{"num_key_value_heads": 4, "hidden_act": "gelu", "positions": "rope", "rope_theta": 10000.0, "init": "normal", "init_std_qkv": 0.0228, "optimizer": "adamw", "beta1": 0.95, "beta2": 0.95, "max_grad_norm": 0.5, "decay_fraction": 1.0, "z_loss": 1e-05}
Each number is 500 + 50 x the weight over its row's rms, rounded and kept within 0 to 999. Layers, rows and columns count from 0. Numbers have three digits each. The size before them is the row's rms in percent of the matrix's.

# layer 4 attention value, 256x256, rms 0.0315, rows 43-85, columns 128-191
080:596545563575609443601514534394467490503473519468414519523413560417483529571524558486533564490528495434510573465529484544469471518536489449482414574523593513510503415522551476494523495517494428
083:476440474481535470575474405545466585505433584549566492513604527487472489584593554507470526473479487466514494495469433460588569512508567500519520521511543517455471507461493521516479354550429486
085:525463475497516544488428537442511367464538451498498439504510515524507532381572484412566500495452580400479524404543431525480518545540544494488524510478543451523474417554515491555467556530514467
080:499512526491424550477533541360532488429492502410540503537453465554522520515588425518563554473486445375528520501432551515459546638534499517456446520405496500515476491428580496473494515454526449
092:491486499412473479570388552492512542486510489552551497465611544444498475546474543412509492557394491493537461549445500537563508559471441493478450470517479561490486478451436516495501441476575502
091:562469459425534492506560546570503482428511488492446456557554556546446484462534481542598454563447537484447509506529390551563480467478567435457584468482587493456487551527481570606438461431431473
088:547498444504464513534438589403530475375557438443494437523510476464523463425447454483569532566557512476566513467515505527525512524537504433435497476492519522502493506472469380569521544546547442
084:570496492560490438606373493453538484584434563453485582522602576494507505498515527476501525524476530486545396475406500429589514519572441501412468460415523448512450557546468484553454446445541471
087:597452439539565474517533460528541605436538464448430436497490563540485486549584495470484433509551452391392450418438483501531527457380449503541502583449574557483502452473536477528397468491559448
086:529479488504513492492617475475491530518450516451520416540381518514486470503538456474523473420489497533477479497450416478564512434461510445515549540465467530528528526495482495513541589421441419
089:614480491511452519536413566496472547528536475441522490575535480509510497500441491511554503475378559477567457579519485455441551543567479521442360517439495533436500426516424455491485446511479477
090:433500445594588490487446464439469403481588499458503517540455532510448494428517467470454513496551435514522468439511569559511485441537418489512624447525486365571497484517531569486518519550516533
086:531499531491422532549531478543490479467536474492535465550474500511523553483408496527469448562403487520461514413606499451527459578466521507493462470552468447460479474541461470465522558488540608
088:461521572472556593624453564546496551559513547585476513450546450436555595575485583517481526564447512570560525528465434462426530589479490572502387383550478532534537490472456521486489451519446485
083:496500558491440545549485390507486428337488457468543415510511530508547466412568541510630518630528470537502626467478472450579515470572586441463527403488444474465500562509471560519643459498470417
088:516539564466500495563476554559467513522457458516499540499636498464486499535377547486459613520418459483464490518518363542518546476444634538476485557541448537419439437463545542517518573541477448
081:556492535501571451611493528518508555439501474471460451441517491415506471568532490481532571524424496549480548482431530555475471482517461488555440544421535486522469530527516408479549404490538554
084:524562429519503518492538513603488504624508452474441506438458516519560600586517566547495528566515586487423483578464576525552530517502403479461538433490496559498566547511492551465533560519585552
081:487502514489490444478501560472466490530452527465538555501531494369516492580419463500369451567408447539524451493517451409432452588517479546592466468519482525457477524584549557567454530460443465
082:514468570499464464582519486493471566534427507521495538445636538517524463604525516431496490594469477516447481540477520487504436437473421494464425567453500594498507508475528543580529388494455515
082:509511571437529465541554463522501546528490483488497530500466418566532541472423461534501557522502424513497599558526530521499507515478504578408599450472448440540491561529520386496513551464406487
093:522541522452494510503510457507479447460455614498501454495564470477470503358468440522544562507451473583503504482499553498582513515495538534505508510546531617535463454502465438505489381491502546
097:437463537483501601650570490496516554515488486544600429471524528440506540472407543524505540639449526531554429489545565465520425468482555525472489456534472497553431573476476468500547447474543496
099:509442503505458534479521441458560454497432525522496561389679513477474491426544532493550564484393604509444447521511573461572477401520617611476509497499462440546456411533504537587514536453524550
092:548433436531530497539429598506537492364508444551583445433476491448478526426433500489540464548543498442492519495470461391427447429378503459428370551504475524486494535458480438396459564463608450
091:529532406561439419543533481478476463520472539495432566526481400529490495629453489489536597567476527546452538469459458618525450434447434483522535504502478502564472521505514313441516524515458481
097:417592500501416447536492423456511445539496628503591477535532552487509518593501474536533485441555453534512548597484571516512485415504530584444485533470467465581554501497442445582586483423545503
103:473512535455456473539589494463495472540563578431496502526589610536464489436486499427537503398438455470477404494437448528435507571562534511552550454503480398525458449498570443500590398492481528
097:449515532443523492576540512451503533417427487544602501438499496480533548506440451524542507507360527502483516521612520482570407571493429423443490577500477542471544673467474458568477515482554450
101:573458536502515548445535495568503426561588549469455453605455498540532528535547500504474492460459524500498439525425470639364556480567511500533452425468444486627489378574446609570557473473467487
094:483447482581450510558571478522487532395523498426531574506552469466529415473513462486528591484492531458496545498548468471577449519427577533452509513530563388458500461433448380527515449535541458
090:515448577492627503514517448498529579562540576509572478432549533497434521430466595560480454659545563518481454543521534464506467423456583554489437457484571511467492581533552567538509448509494495
097:541507517509437503570498544539460574702563527453479531468530506509536541496426444575629473481486521520538393539508550436618533459475535551483647472505546493480530454451467597484481469407481532
095:439570504580505483583504529494561511431452493485487524550573456460547482506501485447548554447538531476522537530520519576549475616429489525463515587545522533481575417430478423500423458463543456
101:452504462569596443429462529428444487470474468525518509532462497502503560535566564551413508409488487531512578496420480564609515530531488413501475533535530561383557510493457507485484493438517453
102:528541519621506527545506463474506615496444439515500550418514601475582527537447561513529486548482498470504534507523496563605472520541438477562508506457552522453566599475496422436498439571506420
106:479600480558482458453522411470505459476594632525482465537566506541462480419534518552529576500450543524408449512507481562457498561514541528579438520536523516500518511536442497522480475552489504
098:499510508425508502539439488469511430481463501502493489545569573499549540610514462550560519498544481476519505426500456457600483472483550519487434498448525581529557400537528507481518500484468445
101:523470511566511509491514509470571476450459498517557498463463410567585424470497560506561511612520459487399561457451456485511545563534559474573423461488586459485481522484448499512484504484507521
101:460531519472458650517463464468537498617504520499523580472542578442508521531506524531624578442481517473530545479487533531531513572552569466555523458575494480579427367492473457513527480507548510
097:497515486512563481560468555435454492370574575544511474434474511534525555428555562467476501534468526501324519479537502479579502485432549443520407496472527464513512595565532563539439462501433516
096:515566389543540392519598417425415403391454615561474431472487527421528501449569529460499505395546486439473561365537382444466508459470559417530466456514561537499541516500530476399444555517617528
087:453505516515412491549506517497475496521552476428580478416467552555464504489447466537540436513499448534557474562505516555418394514458532507556498476549420623534431555463493385524430496456465483
# layer 4 attention output (transposed), 256x256, rms 0.0282, rows 43-85, columns 128-191
077:398480489509549579422499597613471475504513446453561484446475519452478495465490505423462377483529510485458533451598540443566491464493437496472483444503474649567483545554487474457525424489584498
082:465527472500433491519523573405599446484543456563504564463408529449583534465585594447489494371508499558477500541484467574493425514536447450538446446518480472568546526502472440479516507515555461
078:526560588490499529419457485564477484601499497445473469528535549514462492503509521569514516552452461581499424625564461566512470454482462540578435555478462482449532518479481497519451474538477549
078:454496450633526533403539510574428441543562485516474429498537579487493550416445533480513389565570463611537498525532536475479463479514422477523519492562497637459525464501526494569525430579574589
089:536448560506472515551501542501456527522436483498488534472420455508529516560551539584461557441507440462439527510554506524454522478545528506539482493497495494602592497534499462458506492413469404
085:537451527445491482481511512464480522516525491459523472500467483518527533515469538455479578443555463500509457529497508482514518483490464552558476536438523454494590465544488445550586481553490481
079:498487560544504579393537574526556510475482494446458523467497551409423551526476516458483442497436371512512468436457567464519485486529461582566504427482519570444534442463490531517589504484498577
082:479571467442465601425572591564545527409492419495475504467420443455479559544531578428512408426519481450446573494521475528435470475526503476533502451495443596594522536500449532436511531446536460
079:419558500560502594557522486448419377478492559481498538486538540471535449499479473509476535482586525504548504560473479429452469473531536432529513546460485361483543491544422486515532450505575504
083:469501492650478550485554421487463540539453565472490456551608463560468509448463507479501455570470601444492521621538522458488490468486509471547443488549495516408524480544453427496568494562529547
081:487568486479537546483445495431505522494486523480511576518444535510453507458465580519469409496512442550468570479433514555478498459557421524559459452560467480551554531627471497505513511454531526
083:503381529449476523598513488588481464466425467561571492530503492476544429590481424486539616500493455524530482502588464499498573488437566540511514566456497569465395507424524481424450435501526467
081:506529498405445441384494533487563567522539440458494542488545561475608465504583461526497517411500381479549493556565445538523476499557542495518433497486497507452536421528554570522525459414429492
087:533449548486458391509498485470517590488525536470471560488470512476469456489441537497469516477478522530429538310569452559514424497525551518442508502511489570627530537449593559509466484471443495
076:518508439462425611499486479459582478532452488566460490467489546449501566524593581531470414363549507455505475618410601437405563582473440451507528480477540508523540464466518484558481534524486561
081:522464612476581536424538538585465498499551469469464496461521484457399552476486441579488438513434566499376510516525478536528553474521495473458593520519562544582614515494533539454469466456438466
077:480441503559468507469494564533630464505517440541457591498431490518467519466345574468414398489629592466480561429476429480523477565478535492455488452471469602577461480555500557544553510495462579
082:550531427465486472568622552453488518417631565452469343485551503515478582446448456441487445586490625523537383471513539508443479569491533508442485518533503429459457442467487558495541534628512378
080:462514536407529490522449497533493539460535490576513546478478455550574457471568528612562587417500461410464582536545508579541492487479477478520495520480505435528548507553521550389547378425427493
080:520579450416475553509498517484601493520542543534472551505384498499485589464470615544388465419627575492456497535382500503520568594482481483589506470482556425562550481488531541536498534455523500
078:513500483625454425482443480524506584480527500539589523479557519488458404452483470519506513461466600521591521458526528465547479502505574488506488531526459571517468431511560507563494521513531588
090:544512518581523470375496502516403524447565458446512584568501496522462559543454511462430548481455485542507559563505504553468584497482560509420465467521504482423501516396548591476576428489450503
103:538519463528597556459454431435539464432556473541495608518492637371512465482449536451507545399574585547479504427475515594569582501563527490511487453581576458528509511433492453450467490430477529
098:508425421600487566488463425506512521531544484534573587578509530596501506521415527507566504530533531606529454592521446554532498481546458466488446534502583564509496525476513420542424508536481402
092:425543520452414473547555548478569489500485563555512485520525525524467497529530507467472445508534522503553493391482616518542485488559504515492514482505459453545564492548497476572492463439540517
087:560474523531435567460548564497567483507503537514461540471534562434373499462551485447519446560485519609524445464500525493534462488491511571562472573544447575480473422421509591575512540524447461
095:516417496566490521435532503532356486540499485416447497532550521495452536494513440457492535564480542523488490568525503533468555492533475514518487540615502583355513455457588528546426479460473458
103:508497523528410580449447382422441561520462508544532522511463515449490526607480393493494504499560498523469595524616490516476583391533523491486574422501477522559406504455421564411490463458550536
095:517523478566560508592491535474472465535461437468495573520540489491510523437544463575496418385473593441520449496404470544485622513547519567454568480477503488460568392606518475523428457378486524
102:516532550496487491517460482508451456447447490422448531512488546561478386562555548464485518544487376451477582480481474507530479517482464521518472409483463460468503572544531539583476498486557620
096:480528428480543544526481526487559374530570467626423481510467582503494524527494539532506513464564444581517398560469447466533609536484462484588526566500526522483512525446534501546479514498450508
088:602563446399505491542439509425545627419518515525545524581416510467559519450417586512473537392560587429422559443451538524541584503489452528468490443441580369602493510459490522485444536481541498
096:471468532504514562442435435441404385471529435510468539555515516446483418524463570494463487508520505493449486549434405644417549547451480475607592478567448484522475525494547483522473492560508479
095:507604585541450621440532529482453431607507536464438545513493549484461527573503447516502484514512525484458459486566520529456542520513522522465468534555529462474522547455493560507501497517487578
104:531552518452508529529528611538519463526500461483471500425508455397409470433581651517452539444519478500517567493548510522445461578528514413542564525439503545536467576463485532493562559493523562
101:485576445430437518543498561552544459488499495501471508418473432465437454514521499535522355382559543504450474490489505593485489533503484504483527534523566425513518474499478472527470464419484488
107:565500483494500477467657540451522529549396501428521526424489346518552458589453449454544461412572423486469575414599467544514498480497536494480454489421507552562512495430489520515563403485497446
092:478511460486546482385548543659442474436541459486493478522536473454405539447479568440430487496550459494536475502427496473477482516457564442493512522507454542493555513420506503463532515566424534
105:533425563451521519534572501499597522440503501440484453457427496514495513473513387498599567463407467598492522539532473442502491456479512563461440574431549480553553467480516528409595440420532435
101:503492523496514489462506400529485480485416512537479476514483503453441478556547431408487447464507499580465427514534424548427561394494463381490502500567549491516448597439436461457416494552473623
095:612508490486466491605511497473444533609483543527529407512482522542567500540465520608473475488513475470540490461548530413489533493456540610502540510416491560582519445501521468525554529441628413
096:400541544555460477441528519526502520586460419456516458465547481493527568500552504548554553557490445476586532462504490530425462449476515514428502607473477564572483543428425602429556393494480449
084:550517451516515577449482532577500485421401533488494572564553510468455564467491506442477480427458446476430508374488585447566544490546498470456528420551469499485505491521523430528542526504424565
# layer 4 attention query, 256x256, rms 0.0381, rows 64-127, columns 128-191
080:559587529489472493508493609439475565468462454557484480567511473481430440482455543470517567406439496536527413463437460517472449512545405446439500360488492444616605536449574518509542409494438489
092:409469567577544532462552501555438504500478498546515538515435532505554477525487528575454407521493582534450534590524481458469428450515511589568542438509518510429498619524535493525456577521495501
106:555568505426556535506499511436432434449496572417459434543518474514523476459532503333444491524474489545518456464472486578555571506538563478499403456519506560446522493513556591502425510520525420
088:526465534505523502486539415456511428418504522471503410485449552489495554414492550414629508461474536533450566475416441570584460587588520378529534436512509489395515564496465545459476538465511515
131:551480430498519471510502502365426435508514452567508404490441523485574516500557534458471508498535449473480542577608478528486552487505456414528425409570401420526456514421513560544507396553432544
074:475567524399499577468577474549527496489519530514485533556462421497486550396505473499576430466511484443381588469505442566541422501462480426539515437516574573488401625477631567547567498552441532
125:548464379582516410499436508339429515564481451553484475452517554507622491527524452436447524488570518442456427517561460518454534498537467556513429501599418384461460429544515468509489402516427519
091:519497493460517485409528474478476539546565517441495412504429541483499514429535501555544436521519439457420490588524524559514518464526480479627512441542458411515505520481545581560548482571466576
103:498525589428476476553576447585583525501506564435504559522483491507394527415487574479566521522423479518478552509382518479551444517432565453477519503458598560471529589510490522503593575465583469
111:474525466561465513522505514564452550526480507600521599459487496425618502522524473525457383516519626471357513440452447588478588513581468533492576506510527514447451518606499517444494516520427463
114:535543435545564544458470526467416535507495460528515485485473525439561522480520423427510459465585553524450466427482484538572574536547523627478515592498489511402520415546540420461391519518441492
142:522509464575445456536486535396503514574546454580463454486519568506606491466538410515478473482578493489478409433581426536464576502528443558463476518543455469475464439594516464479461438500382520
099:533581598541447467584479500525496539562507500490454501479547548374535425443445526507541467511557610508470444533534509555487568487464487414539514535513546536509501527545490478522445432405594575
103:394497541505560536475514493554449450499508481460529463549490486531429583408500500619563583475464518554458649567475520495464473403453570496597410522576489516524519544435593563527516524541546520
098:577498540558510491497562534555520503438546468426567499510586445515437545454563523473529453544409493572490456440474556565486457516496460504549466529496505564437471451483537465559446594515408476
100:465505397632503521496462429600478463506510532487491464498489491471471615589501487511458478478562439408506538519387535426494506522533493507436448531468545458529521444436499592515516538557470418
095:577539471589545500536494483381505625499512526543479553474493464504508496489534507447503450444465480482422469507516468548561549526497511538529481558494541478450501486564538437430494493593465471
102:436523471562432511581543555483494455515409494454478517490514536446417488525442539483523457492665515527465509491465462557507572547554528392457484519557609402486562489508484532501415482500516567
117:515516522475479570491426552466404529437567521467502488463501447538477594549545517539463500501359429408481609535552543487452425463456500520381535583509501490547614488508504563471515608585488486
102:622509444573470464539553469560544501492478515559424547507529544544478373487467521520524455599529580631489440435368403504442547425479530537602478524513524484438417556535482462479480507479443451
094:511496509535482472424575516517352475471509558460564402448552552481496427528564510494538419600446414527443441537539516527435476348441429488515526554518527477427522466535481440549491486480537532
102:402535430461585599450453453466508479515524489449468554612451472550468582496517514529460511448541517409407625445375452496528439481520511561460526457478566467487532455481484553527451503419548433
108:477427512511462456471548476558546478487472469425452429489571464487390586557533416480604521567466553479560494447504538455538529470502567544507475556535385521559500494512480535410511555502574463
099:444425528468557455525545535502540597516532485531496440462594497417424550542530455460685520668475452545489477529546399515436500427445564479559425511494411557488489538626468522491579533502512474
088:482458499520488455511506518519491518518510506431410527491567436426444589445456476453492501538503588414361498543517526469444458522551537532448506465447510532506519439497519546420520595514532523
104:494506538514530532481425495437557463572420518526532601571480520493525518554367503475551513534497575579573474550513628490555571614499466421533474469502496551563556489491472450518425410435511561
097:495422587468493545503514484585514520578459483480460483450518482504547469428614443465527391529444504466429495491478484623437539476454538543572473469428484537462594533595514473487454476440480521
092:525424440498565535530523449476586514571561479452471424488468468539520524572536469377503423458522482405512482458465429567492460547539544421522503572446513438445488464529542493539491529529490456
090:533426524524433445583553520527501465502560498478502554467522502479592472452425486440450520529461564528430469467600554534484549545549492545494540404542487629503436473536481561458463420496556429
097:532573469506523503543478462483507403440524457512534484447520502534462647508537593604547471456489478426481488570421534506419450500489519440460441555509496482511477406505447537474501571555420503
091:509509494514544470402477481540564474437572570453509415514521453602462615602498503473495511479427456399540468495564500438421473492477495543436516498460493563525464422398510539552564594537479417
095:533491545465478536570554496450505579489505490430462477511524520476465447454531450517574461508496553584474460526592502562496546580479534472602517512539495456450555556602554517535422470479513585
103:543531452492548506425450532551534397482501482522522463506524497472458452592486534484384456540508458580628466453542485503520530478497402478429543476482469561482461431408453464540416606460482500
091:446605527482522546549448519478492498444493444553554509454437516480516515386430583581499535391516478517492590585552502451461479529520568413490550542450553518603545498421443519487477474601551509
106:486490521481519472486474498510514516559510508482497532513440578482463468454529501443549527524595597390455492511569468624440526484626530565541536411577561515449468514584420447531483409494434531
094:466499488476445545546463522549498462404581427556527520449474496484501551556384590541523527434470400559494518483508452358531557486480458604430403499507495510499504479410489468455543588515488375
096:544568514595507461508419496520472535502506447464519405500523484413471511550459509430471506609525511546548482461450500446530476543464443529484448447533454507467474494449487532532480539548580515
096:497481569390492581551434512575471544563513516528565561494436503554508498497412446564485546477404534508467541599460546423496523443534456564429590509499459608589550515559564564492486449485455508
098:460421518492509532484575470462382542518537483470431489503467454521546523445606476529485490427478441447444508559492419476464509447404579526569538498473546497560504484561556452459653596575484426
093:533452508377471501486530560466537547520536470516536515473522515487514436453550437448529539489486533522456475464494492544449497503508555464577481487542459576587488652531513463467534470379561596
098:517439495543521573490535536533492542537513534435547439460459484554572517551450484510420436523481440537560512419512501505476575478453483525462462486489476505415431474429487552517545572591504395
095:457547493595453505508530577438412463501534530553489540488525492498603446510425486427386486491405523494573499525540492394444585532498481526444493470379497520541535541450382461455452476473532435
097:455485472657485416566454539490535511536561552541500566579508601449521379502472523450446452525537493441518472421527489543500532494556518537381563428513535549487442515506448471477492460593507408
099:574528623505487541496521521450436533483492494461482444507429465505512407519469501526486377518389464570445527487574445553532527458472539590461601459465494491507553386419500416477489538468516511
101:472471560523488531521517505511508493534452434536435442472496482499564539387530449485568498493487547555465480462412438381435580538519562511583504514489474475512514482613500543506482516444519486
098:537426486491528535552503509497457466492407506473602518534525545571483542529490422567463463516359521545511547458567584474442406378445454431548467436526438591482509452528474507549525554509534426
102:490460511407577522519462510565501469415514477567481386489544503535451635567530566500482525502368445468529535548415434496416469474472528577403494539520503530541462444461461534521480534514479444
094:506585591528454495570496548406549500489546513537510545500430518499508438409468458523479522489476499484501481524501523487564439535531576530483519564431438502566513589537479471500488509509591545
094:427636510402525574475491475405449492452503467472492464453466459445505680480542480543482527374471524468536551557511582516528450550482542470466498512536550400488523456480542648455522521601547548
104:549513441495594544406533497575503424418479520422475469561552478524509415491583552544370498543433450517507525473438485444512433470510486560457538527415549521486518430484520348528512617471474445
088:473485502542492520509479451503535540560522433470478447430439561516549457385493461504510450491512517449451449485532499485500579494480489470549538354485489532484502466567533577528525454325493454
095:531482500469460458512505443446525599536419509437444478479470506430519531488501454477587503409624544386417454477410560498505533584590493447498507513512525451477532472617630516452478420381499546
097:532520589540591469539505541446455437477477499548511525540441513534581448470541553527530423504479506499429447532459588500526576524460481577513477381467531549443452529543510476449429427419525542
105:551583471434469532541481523507481475535499507541495646455416462524509566508474481575608534435485558492472504540410506532505509449607542582479525541449492430544510480475541539449517503546521546
091:512417490509446527433577547443524493405529490434484575517456545422518478442519519386501516439537607424452465534545604616533541599528442457528493398585568483460450501462475476494450541450470520
093:457450418484568512423470427587534517567527485502546553484443480406539581507497435553525517539538561503533483609513520519525443480532582457657561438525371413507450474426542610484595398589403499
100:453428431484535443520432490514519535576495550529528467433538455524575554492503470564411534492528423505551532508496404427504475418403549557516580452465445491545566493491485500505574432557576452
102:546461397569550424572472460464438522553541429640532482563496592452557462508499527494453473542496454555522410460545389497484507511431379539469511527516518489478522516450489385538411481538429463
092:534461361512559589538466432488515513548536448504504528501541553548514518520497515610543442539546487463576469494536431449471481489444525430469561525401647467459491484600454462540471466442546512
107:499526444369530476347517482515417506454484499480511403497542566486444561533545473400537563440497415521578500569501422408494482483446435521607439475583567472439506497496509476560475460561532561
102:498567466455461558516496571574438457397494455514516476416521469473506585540516548517534553472400473440542498469442462452501460494471497541460529577477540484591551425487467498453496582583584466
092:470511553500511572463441558527521405448517505503574532480527498527499513558413496620581567420491546522562553533514568355472459484555545442406473517543475585513539463575464536435449547464538515
095:509564454502409481577431437471468557531491524528518504424510513540537584568499419581435471564454459517572511520508508490519409477563549585361559524471440469574544583545456507509563459530560505
095:501441456543500421546429562473489571605483498535568567467569534531627482543507470511519501632445582492544515537520489487502565484463516484501472375509401541466442551568506575469430330533537476
# layer 4 attention key, 256x256, rms 0.0374, rows 64-127, columns 128-191
086:515507419504460488489505533431514503518454531525506487427519538551407512470439494496483475487566554496448482400460499527505490555526468409447412536426427483447419493559606505446442501563444585
077:531512471449487461504527528384601497451534484458517406598492472444583507461473528412553523487472514476471477506538526498502570403567515467488500468516503573528500477560501471475507466536509550
088:506489450486531458514513558374539472463522488492393548449424520522481470520481470575512530526481501469503583505459419417503509450504436487449476564467466462525543528448498462504577444571553548
100:495455590541467523522510552552460458562552501598531471515468478535534463526501464514570463536432512486558532550496489515519450402515561573520531503520539537540418507560485480503497510536412448
125:540431464527557510418526476528444454483534482525495428552544459416520560493508407457464513487499501510548440499512512403538553438507439563542374474431445543482428517524530453570446492559398371
092:517541456536474416505490400501501544500441475515439476372458588432514397516550458435480525598549493537498494524574354542533499544544542453547565464501553531422487497526537483490494475475421540
114:517443565503517548478541482467389487532576544457532370525533498466616479438533450428496470526503441449501477524558554496546563491492486636542492417488436489477460489529529570542516516546343421
099:507533458526486504592477477475501551512423565480426552488469575495482401484420442490619501541519685404444455463527498557509579447489596486511579559503551484530488509596476468510454512476562541
077:489516503474518432522473548529561451515453452492505595496579474489407463501483575481454553523436494483583496527417531400572505552511440329416474535513440507542561480414456487546510561535549476
145:596435559446553539483548498403393458413485503464479359481528493487525502466576473417394550510443417540530510532516538465489515530489450573490401405489403473492476463529518490499499486517423472
137:553525522542525580436528521429335504533535500507519396500484504444579481485549489443474506498538429501523467468490511582474611471478482557516492430532453458465399445484590554453490486562434424
088:546513436455499475417513512430434540515555547437455486503509540431503464462573436446544499544502544514397547519477537558515511461517585516503534448449413461459467542444587590533538508466536487
100:528451479518458428519514550488455452548529536466430484472553510500524410482486520480513567471523556478484450485535395465488498476475554506498610566569587540556464513526535592472486477511504506
108:479557546567519481502494506454518504530502433478502524450481446517425581477488522566660531424533538476497471475463455550526440538513534494624503601577485495532561517611473490563625535516563467
101:579548445447516538523523464534555498561498532414470395492505542496338476510498523464479520516528439607560454507517561440477523397494510508560466458472438547398472586559495548470509608539516546
100:422501497456540502519462490619479490493489506466501530575404473586578603601476520533500498470583462382611489453492503531495480552532542458517452637446543473576440533452554433573493555561619496
099:609517431479514505525568516463443558437464487506537503588507486464509485434437474476487498506408501537472477439570482575553546492560477497477361435426468526399485492445502472418414484524502518
103:477483501536537523443436507457426456577578498517442522503449534464513398440453429489547533511464607496530478508540456546572577551476508439598538559580578535485416619591520521570511485413432492
116:479540557491463503508482531559439506428535503510513483438459432568588676509568499462528541495513380449553599428439548537484349470428540607430450498484535433508524426605491565477520497505506433
103:673471459525418465485551422429484541525497489474509496467477526546459436453456504475513460542517447619464471504534458405429562547546490483497519388451550478450465509430467411519562519492551493
100:531505595505538483504569517451475500415518558515552421508535427518434529492527605478451508503516489533523638471624537513495558366446458486491527480500523507468401556526516541413504589548507616
102:459439451484477492473461526529505503541541532480553546509451515566500576505520511608513481474539530397498543525381446546561547514477517515459496575445554522459557429512525491519464504433559404
110:525433561548508551477491454549481525580466576405424403495490463513488504540470445439611473503565565544522473484587428480522496493576603592610481553508456476470483521592463602465628503513565417
096:556453553559502500463549456431555523498529554459470396456534412465482440481473468431514477530548514453476499468498499510501499439576563528537488443543422483546504526546538524445592503496535485
091:391470526457503533543515549512427563545431451428461487475469457606601559557573484580524504463532539423479601484489390483514499500500547580572494681482513488530531481666516561516514458524485462
102:465506422539519518482504478511500463536512455597420626467516538471539438429475448546466499497439583412479417554540485469522566613429452442478602512560549521469490521498526404478448497490445478
096:449425449482535416519539438479451478493462573408428434430525356500431476443493479439568475503512567420497524497461564492499569502481594514490509479484449518509568448571519623444501625456440515
089:525373482443497543499517499527459526445459485450483447533480458539505488515476381495463507458468519440557510494486512603520541522580517551489446556365490559503510551584431495479486478502509523
091:559468453545423515454455466443482461551552512388428465513488577579476381472537501519495480561535542609512435563477478378497528489483487540513556413475508495509533489535446470496522417499473494
102:537452570448573545535482535615613475502523461495421524520458534576461652552574568563524538426492403405565571515460475489496489504585483594554475562423552505554516491522534510570467506448489501
087:505489569442477500498552555540596538414422482410521463490527472507497621545571522455452488463623395442521559460483529559484443477558486565489507442442493483472540493572437502562561585478445476
101:470521443526479533512554528449422517516515472546483406461490478465445479405448427502544502391443574527514447547541477557475411507561477441603537526510413589509489522665616577438537440522451494
103:587498540447430543436506530566535501443589476437554413479525507485569423480508548496411428531564420543476532506528531505493503428436561648486476420511493497492387461419422577621482498369538456
100:472545530527531485492501562563447451468530390540457577486496569521556485451578466545460509512425493408538536569489472509476429496441488459471462616552601522564604507511462525537552472549468518
109:466412501510507462507543422436443470493575539479425482544506524564501474455548545488574484608560573475455588644543440577591542501495539418528538440534559499466588552511504538507476445429461542
094:534548516505465553517542471522504486472519492527461584474515537520484508511493516488582513466397429567523401450452499397515528507485453530426458488521484410552519547391522471593600508527633472
094:580518512518488482494520541487523527511556558431524448526487457388493459518505504562480531532465474552529426475602604468510466450490516498567463457477515535524438542395521513474561497531562504
096:447527479502522513518466426570469474526498526518466547547530479566530613483554618523594493606551512493435511490434493400456464506462480489443573454538555513636578421442498567568528556501560503
100:520580496558505460573490587481464572509447506528543437498454485575584584543527398543539470483511582449495476459406470468469415512528413487492427579417446416424475406561667451496489491542597468
096:570580534505497543519564482482520537555510492424374428421579538424495403379503465476534498575552549451407444477439576427492467392514510463532511475615438475603502502532526567464521473514477465
096:597485447467504457522569456505516526443496544523521572544412515493481493568498554425485517616506399582619484452522500482610469486463475449443376461512462506450490551474516432576547531538561517
097:464495494469491509492480534481495504492467544525485569431505548510565484500530514555462505535486459490502518446604610420487474476481453503425462456544491474510412492414510473406493468564494513
101:528422500469500445502418488502523513498526518516555543545498576583465446527437477538475470559516512630522484561523516473546505528494498495480507473444546553466498481442495396539355443550550567
100:455441540496486528535595488580457444406457509529549488478457421518552540593583446572343513498447446521581598492423574612522521486461497523438474477412437502485462419463488567374495506521507526
103:466492555542495534490466502478489575619428461535435527561505500537573480577572463571673497424492617509482316529529416453491570585546446495536513635492463445550490441617604479537551455486443425
098:556492500510544569566491533542500500604424478441585482472581542569466523416487493563469490478546480518533507456465551481476397457515519522499572497477418510485505466684589487567467540406540544
102:487569549469553471473530552501592511485522570487500456479531464509607505528567544455518484538522483552478511435468521515504490468424553522492492455512445410440513547452457519503539539490531444
095:506544512488499497541487554497561526498430432530427548470497646552469501469575498542405502417501481382511484534540516399516411571492474493445556491502570539453529473544510518514573449469477508
097:466527564481516575426546529520422480508529546501503456530482488520608590502574482509536497464447491353452604399457495602529449465482562501507465514460513403561540453547426552455514485517440401
106:537497525458461483518556562589528514436493564368549473451498466589583475519550603590375507521616409512460487518485558434453436510433511511466525484465488451475495453436478541544534587494519542
090:512516415543480477538458560517506468571478446530493483549557531499452489579517480552632574459510575549513412499510479441460563498543438424505466666469486547577524429579586494478360517497537504
094:449478425533461539526410540507426544635506451532431546592412490524483540560481465531589564437515634390459455527443453545569520492548502490544535547520558484606416476530449527452403506527499424
100:548504411498478472450554566499509538504531534566487468456522486493480438504460520563502493452491444500460471518556549477448618473475427455447564408443543490486516405452604477442356462473454465
099:534534535540505539414513407510448502451521510529435479491419454526503659503553624521464485511418434443487605506449468486491502542481499527458445402504526440588587475399473541482500508491488463
094:450422536459530476526503501381535509488517457441557456507491453547383435442440463420470502430474499512479545536590463570495565479554488475506465551530473556436530501630409497492414496461460471
094:483449554450550548514421427474505500516528447466528502580470579505460607500544468463524449443510513485454520437430452570510491565543471448565502498516473475553537534419531541505505512499549508
100:480505478547459439476382576506445489436462473578572534556522502543593468556546475517577525530528477461583489512447475425517386571517449477476438515469489455562497470507622496558491450468558515
099:527507452524478430567483543452453546476479545589543577482525572421561430462483474457552505603429560626494437520597554493472476482481414474507519453467433509476469564480521368528446498494495553
096:459479495545442482536441562638444443530528469536506446513529574532546425528484546508468583471536558356562470572364410464489477572527499483431559533452665551535470468502528474585402508480535483
106:557505571519506486495503521475549503471519485545560451471510543350535352446524552472590475552467615589460473532563489645523437430476530463664443461543478451494463522528534505535545468512502433
098:510464577474454470401477485587484452366536532447491440469509499561612556479620536505551488507492486464473527490434510489478425460496552528499466525376541454574486472430506532548544532491488492
092:502442570456488499458424509641584473493600433480444536485504550583465521486527478585497469445541549529451546511496510476437506521470496545448581506561556484605575408571406584522483509358464521
092:454544483482472475447461538524443464522543540523490568494453560542552704522543581510505500558484433436529699511541493442396412515484495485430568492491526412610515497496562522519609447529465582
094:464420409516562503551522458527503471560480446569506535535576556544452482473462527475603490571507495559504500465571472464558601457515495471457507463490494569567498582602534375462553418468464490